Part of a small language model's weights: vocabulary 2048, rotary positions.
Each number is 200 + 30 x the weight over its row's rms, rounded and kept within 0 to 999. Layers, rows and columns count from 0. The size before them is the row's rms in percent of the matrix's.

# down: layer 6 MLP down (transposed), 512x64, rms 0.173, rows 192-216, columns 0-63
# up: layer 6 MLP up, 512x64, rms 0.209, rows 193-216, columns 0-63
down192,091,243,161,194,210,211,167,236,215,187,163,240,200,190,162,218,214,201,142,195,185,164,157,205,219,237,191,166,222,219,209,206,181,247,200,199,254,176,169,265,112,167,162,193,197,208,173,199,185,191,182,204,192,244,211,253,201,214,192,247,179,239,215,149,182
up193,085,161,192,173,257,212,163,215,222,219,160,188,200,217,176,221,181,216,195,199,223,203,174,142,120,180,272,203,156,224,259,238,204,195,247,203,210,229,186,222,202,183,210,203,198,151,249,257,225,166,154,199,213,234,207,207,200,192,215,179,222,192,226,248,206
down193,120,183,192,169,250,208,212,229,208,226,188,179,233,189,205,201,186,230,166,238,193,175,158,171,165,171,225,159,158,201,226,193,190,232,220,182,199,228,182,162,191,192,204,219,171,134,282,211,250,189,113,203,173,211,189,191,171,223,172,159,198,224,198,228,255
up194,101,214,203,149,170,155,198,225,235,217,205,195,202,201,165,247,138,172,122,177,207,193,127,202,207,191,203,201,214,229,221,196,191,251,180,187,175,195,276,206,226,225,221,217,181,207,206,226,203,188,176,235,170,228,172,144,188,148,176,188,247,219,228,197,177
down194,099,176,154,208,209,165,222,165,190,188,187,208,244,206,184,232,176,225,173,162,218,177,229,182,245,167,225,176,240,161,169,233,172,260,213,213,163,208,201,206,201,224,175,167,170,238,195,240,175,185,213,211,151,197,222,119,260,233,219,184,228,228,189,246,169
up195,099,204,207,192,192,212,156,222,208,194,190,235,144,176,172,175,194,208,168,149,222,169,194,215,179,146,188,203,203,254,140,153,209,228,140,251,235,210,233,216,116,175,191,216,173,175,217,148,188,179,177,152,186,217,190,178,208,215,176,195,202,195,198,143,207
down195,082,235,205,192,201,132,131,174,187,189,153,198,254,210,201,271,204,196,252,191,227,201,211,198,201,191,174,204,166,222,200,260,238,178,229,196,216,209,183,258,269,205,165,212,220,223,169,198,155,149,201,181,220,167,200,192,190,222,241,165,229,197,183,202,190
up196,104,169,201,208,237,181,186,239,185,207,179,148,165,203,236,235,193,197,171,183,184,178,155,141,200,175,227,215,211,188,259,166,158,207,225,186,232,216,212,218,197,198,251,209,184,149,159,222,203,175,235,128,158,255,202,165,218,173,166,157,158,182,210,218,207
down196,105,152,199,203,181,234,210,224,200,220,215,210,153,199,194,160,202,197,210,205,206,217,132,166,218,204,192,190,233,204,177,230,242,184,179,226,242,212,175,208,224,230,212,188,256,269,255,178,153,134,205,176,262,193,153,166,212,220,203,188,130,209,207,206,204
up197,104,182,199,213,208,197,120,233,233,177,243,188,158,166,175,227,209,208,150,188,192,172,230,205,215,177,231,176,193,243,214,214,258,249,150,226,200,213,166,198,191,227,174,169,147,185,216,250,229,204,208,223,205,233,183,127,179,173,198,160,204,188,219,160,173
down197,108,176,164,179,220,215,169,183,223,170,225,213,210,193,196,233,233,186,205,206,147,236,229,181,232,152,254,217,232,240,227,180,206,241,202,201,182,193,187,162,170,237,184,190,164,244,201,229,142,213,194,137,247,190,156,181,220,211,259,246,193,214,226,139,209
up198,085,192,169,159,207,202,135,196,268,192,170,228,126,147,243,218,192,216,194,220,198,148,187,205,175,172,197,168,206,207,192,139,149,208,185,182,214,187,215,149,216,225,222,214,223,194,204,173,197,224,199,156,238,231,197,187,147,185,172,193,232,248,169,190,171
down198,077,227,138,229,198,211,225,238,181,223,222,167,233,211,190,209,209,157,247,189,195,237,174,220,212,202,229,227,227,175,175,267,185,206,180,211,248,220,149,193,208,190,118,216,197,219,199,199,201,265,237,194,169,195,243,188,226,194,227,155,189,157,226,168,245
up199,113,150,196,195,195,155,186,184,185,237,205,222,171,223,146,255,225,212,185,212,221,140,180,180,185,204,263,168,226,247,198,236,182,203,202,169,201,229,216,185,202,186,221,230,153,199,172,244,244,176,227,218,187,207,188,178,221,124,157,209,235,198,231,260,183
down199,116,224,279,182,285,206,174,149,132,186,173,216,204,200,172,210,192,164,189,163,196,174,187,163,184,234,253,201,179,188,217,216,216,209,168,196,202,190,198,190,207,187,259,221,200,184,208,212,210,155,156,170,180,210,191,222,219,163,214,211,288,209,202,225,203
up200,086,198,215,254,191,223,210,266,255,211,228,186,194,149,197,261,162,219,205,233,207,183,174,144,234,169,174,192,192,230,187,193,252,218,213,215,241,166,207,245,185,164,267,231,203,168,176,235,234,146,197,186,175,207,214,184,231,189,213,228,181,181,212,169,226
down200,080,221,164,135,213,187,134,159,143,189,206,203,183,188,179,164,241,206,225,171,207,194,163,269,184,189,189,180,218,199,184,203,216,202,186,204,146,216,164,215,187,181,181,201,211,205,239,140,158,166,237,156,214,182,212,214,156,175,205,123,226,201,216,189,225
up201,095,160,111,239,201,141,192,174,218,212,152,212,236,247,207,200,162,181,176,223,215,253,208,188,173,228,185,159,194,222,151,187,256,231,225,175,223,184,239,193,197,189,222,234,147,185,198,188,225,164,202,208,221,214,184,197,208,167,196,200,264,155,190,198,220
down201,090,215,185,249,245,178,161,202,209,168,166,172,212,255,177,218,203,196,170,213,159,213,129,188,255,207,132,207,168,160,218,228,223,194,198,146,213,212,207,182,149,218,221,186,195,168,243,234,189,200,170,157,184,176,178,135,173,210,173,206,185,217,207,198,159
up202,083,145,214,204,175,216,236,191,199,248,200,196,156,204,190,229,230,214,206,158,226,198,173,232,210,279,204,147,176,229,205,185,216,233,159,164,195,253,204,199,197,181,163,156,167,156,265,159,201,205,151,230,209,211,197,176,137,181,180,170,201,234,198,199,187
down202,080,222,212,196,171,199,194,209,173,147,230,224,237,225,252,158,212,206,132,224,182,222,250,216,195,172,219,227,221,161,248,193,179,206,214,209,189,158,213,192,195,156,265,268,230,231,205,224,261,220,209,166,197,176,197,179,253,204,218,204,201,211,232,244,223
up203,091,174,232,210,190,160,204,244,192,185,213,192,281,172,191,195,153,221,191,190,213,186,180,161,233,151,216,225,173,200,218,191,161,259,177,164,198,209,214,227,236,155,187,174,204,155,231,224,214,203,184,172,212,156,167,175,204,224,158,174,197,167,145,219,127
down203,087,232,215,197,161,194,159,191,188,172,160,194,251,180,154,220,220,194,148,246,176,207,184,235,191,230,181,207,256,196,179,164,238,178,185,198,189,221,180,187,134,222,220,209,206,198,151,159,161,211,203,183,173,190,153,184,149,140,232,262,172,203,194,222,232
up204,079,149,188,180,201,165,183,193,208,256,227,187,235,191,180,206,142,218,189,183,171,214,184,214,192,206,215,209,197,224,225,222,209,227,227,201,240,269,198,234,154,173,183,201,181,180,275,197,226,235,202,170,180,245,169,165,107,172,175,164,192,171,187,228,185
down204,130,150,186,163,220,184,191,253,202,228,249,168,220,174,188,212,157,207,183,200,187,222,143,173,184,204,203,202,196,245,227,189,177,239,171,195,259,240,215,193,162,195,180,191,175,184,276,203,246,187,180,191,188,225,183,147,147,171,200,146,167,144,211,210,195
up205,088,160,240,233,196,219,181,242,222,212,239,237,157,198,195,257,190,231,206,171,222,146,180,113,171,226,247,164,202,265,212,208,228,254,156,203,205,172,210,189,223,226,171,226,220,214,194,248,230,201,206,241,221,207,206,202,185,166,181,221,204,197,160,191,199
down205,083,270,161,205,203,146,226,174,175,211,186,204,219,208,171,174,224,221,174,176,221,160,255,215,154,161,152,166,225,187,188,259,156,169,249,196,190,212,212,226,167,183,201,255,150,218,181,194,166,143,228,199,179,196,167,202,212,222,209,182,227,186,187,241,224
up206,114,163,235,169,192,194,193,165,233,218,215,192,159,210,162,229,170,221,165,160,205,180,175,233,206,186,209,188,152,262,215,261,180,212,170,184,183,186,190,205,210,181,191,206,149,220,225,173,252,177,177,151,223,242,193,147,139,185,217,194,208,147,155,221,157
down206,105,213,172,192,154,217,220,200,155,227,212,277,226,178,185,189,178,273,220,216,242,203,246,194,177,153,218,218,256,198,217,91,177,221,221,244,185,198,229,187,214,235,164,174,183,196,184,189,211,218,208,196,201,234,175,209,218,191,192,216,185,157,174,199,212
up207,097,174,178,145,198,181,189,268,246,236,226,180,206,165,191,227,210,246,187,197,180,156,205,186,205,223,266,186,192,217,255,209,214,204,152,160,212,214,207,223,168,171,217,203,148,223,205,250,219,170,157,148,166,255,213,202,177,181,198,191,181,203,182,233,152
down207,128,185,183,166,236,203,235,271,216,233,201,143,177,130,198,221,208,187,202,202,199,216,211,162,177,233,243,170,160,211,224,196,176,224,178,225,216,202,230,208,172,179,217,169,132,243,187,210,197,141,202,159,165,225,264,163,203,203,229,167,209,160,208,208,183
up208,113,216,180,199,216,209,182,197,249,209,202,164,145,177,173,206,160,189,170,169,153,170,156,189,174,141,185,179,199,181,184,190,212,230,190,199,205,235,169,251,176,151,171,161,133,195,184,224,204,199,189,191,155,216,134,146,242,173,166,179,187,205,153,231,187
down208,116,230,168,196,292,125,196,248,188,237,222,217,227,240,222,208,164,187,191,176,225,159,217,226,210,149,239,204,168,191,217,177,184,183,216,263,175,227,212,215,200,221,181,194,190,191,203,172,200,177,206,202,161,212,164,170,185,175,223,226,173,209,135,161,233
up209,101,183,175,194,231,214,215,208,238,227,198,150,168,201,221,222,190,205,195,143,171,207,253,183,211,259,190,190,196,215,162,177,208,215,212,214,227,214,166,246,120,195,198,208,160,165,194,187,201,223,228,223,193,157,143,226,236,138,189,198,242,174,214,131,176
down209,095,199,188,188,262,228,173,184,169,227,209,175,205,254,159,216,168,219,195,175,171,238,182,226,149,179,268,239,243,202,199,205,161,178,168,218,172,225,226,173,254,190,257,243,181,236,183,197,186,199,212,148,191,212,213,199,156,196,201,208,210,243,255,195,238
up210,078,204,212,225,215,201,209,172,195,193,204,206,280,223,212,159,190,225,166,170,158,240,232,172,224,134,190,198,211,190,158,161,189,222,174,219,209,187,205,212,200,193,200,227,201,183,191,213,283,194,141,187,147,205,154,170,244,154,181,210,267,202,227,203,230
down210,080,210,187,182,112,165,176,208,192,217,188,209,200,189,162,231,187,182,212,267,208,157,169,212,184,212,165,205,191,207,237,215,253,196,204,174,255,178,194,185,154,226,267,222,230,193,231,175,151,255,222,189,265,194,215,184,191,254,206,194,195,218,205,170,206
up211,092,226,167,188,193,147,201,184,197,196,206,202,180,249,213,262,229,234,197,206,198,236,190,210,171,248,215,119,168,215,185,174,194,203,233,204,176,284,192,218,179,197,185,169,188,206,216,209,258,147,213,214,172,176,170,195,153,191,200,154,181,205,144,215,240
down211,082,181,240,223,195,247,206,178,176,184,180,153,234,219,207,163,168,198,153,203,203,171,259,219,198,187,202,204,194,223,193,184,276,169,182,197,243,156,200,266,232,145,217,236,188,219,203,216,162,183,175,201,236,233,187,195,229,265,180,220,200,254,234,222,189
up212,084,177,205,167,202,227,197,212,263,179,213,215,227,135,220,228,194,198,199,226,245,204,206,173,208,194,212,220,245,207,235,210,218,219,213,183,253,214,276,243,189,182,224,195,162,214,222,174,223,178,140,206,152,212,229,156,253,202,131,199,217,217,153,185,224
down212,086,249,195,216,258,169,176,196,165,215,184,159,152,269,194,141,192,190,252,189,181,197,196,195,219,214,224,166,149,218,191,210,160,193,235,221,137,215,163,222,210,199,155,204,213,200,185,223,194,140,225,213,213,253,177,198,169,180,215,137,192,188,213,230,200
up213,102,184,203,123,205,201,143,246,234,201,208,190,187,186,164,216,195,216,176,141,173,194,204,156,213,185,232,227,211,174,240,175,180,202,266,168,217,207,170,224,154,158,160,210,169,197,225,220,207,233,211,192,182,256,216,123,215,168,181,208,209,233,183,226,222
down213,093,206,232,214,163,226,220,168,221,237,208,233,142,217,202,258,186,151,195,168,201,192,235,230,175,197,220,237,146,164,204,187,197,164,227,220,193,176,151,150,215,240,193,143,215,215,192,177,189,159,199,175,206,194,240,250,188,230,193,154,251,195,179,188,144
up214,093,172,151,229,203,184,181,215,211,222,258,192,228,215,179,177,104,192,196,235,242,232,210,217,186,204,226,170,203,188,254,178,155,181,202,211,186,248,181,202,218,187,201,198,204,195,212,211,265,145,170,195,185,228,216,158,170,149,223,176,236,216,202,259,220
down214,071,216,221,220,152,209,148,238,174,170,187,191,130,217,221,215,273,183,210,176,129,196,180,229,209,169,215,164,214,179,158,212,191,179,184,215,199,230,245,167,189,205,170,241,142,226,200,235,178,233,220,180,218,175,180,209,222,202,182,163,142,233,197,162,203
up215,109,186,153,154,194,180,159,212,215,194,265,197,172,194,214,258,162,228,169,191,180,184,192,201,219,192,225,194,195,266,243,180,229,247,140,130,200,243,205,259,151,186,186,192,220,203,208,204,198,199,179,190,211,183,160,172,239,188,161,191,185,200,219,148,192
down215,118,189,204,169,263,228,233,180,207,203,240,180,236,191,248,228,211,232,209,168,195,188,192,185,234,190,205,225,202,227,230,228,248,245,207,154,218,168,239,166,155,206,200,229,234,213,193,205,205,245,148,161,137,157,192,218,243,146,231,208,223,170,196,178,243
up216,079,145,237,208,181,190,227,191,240,202,184,186,156,218,220,183,208,225,208,192,221,163,246,159,212,173,186,195,235,155,236,235,169,232,197,146,226,192,177,239,174,226,171,203,139,165,230,255,168,170,202,218,203,236,206,136,181,179,180,160,201,203,153,242,220
down216,074,228,202,182,189,181,210,185,166,258,217,133,220,245,231,214,205,192,186,213,194,234,198,255,212,212,213,209,184,265,219,217,256,200,237,225,247,185,224,178,252,172,201,176,211,208,233,217,186,268,192,214,220,238,147,250,164,222,219,201,198,191,216,150,232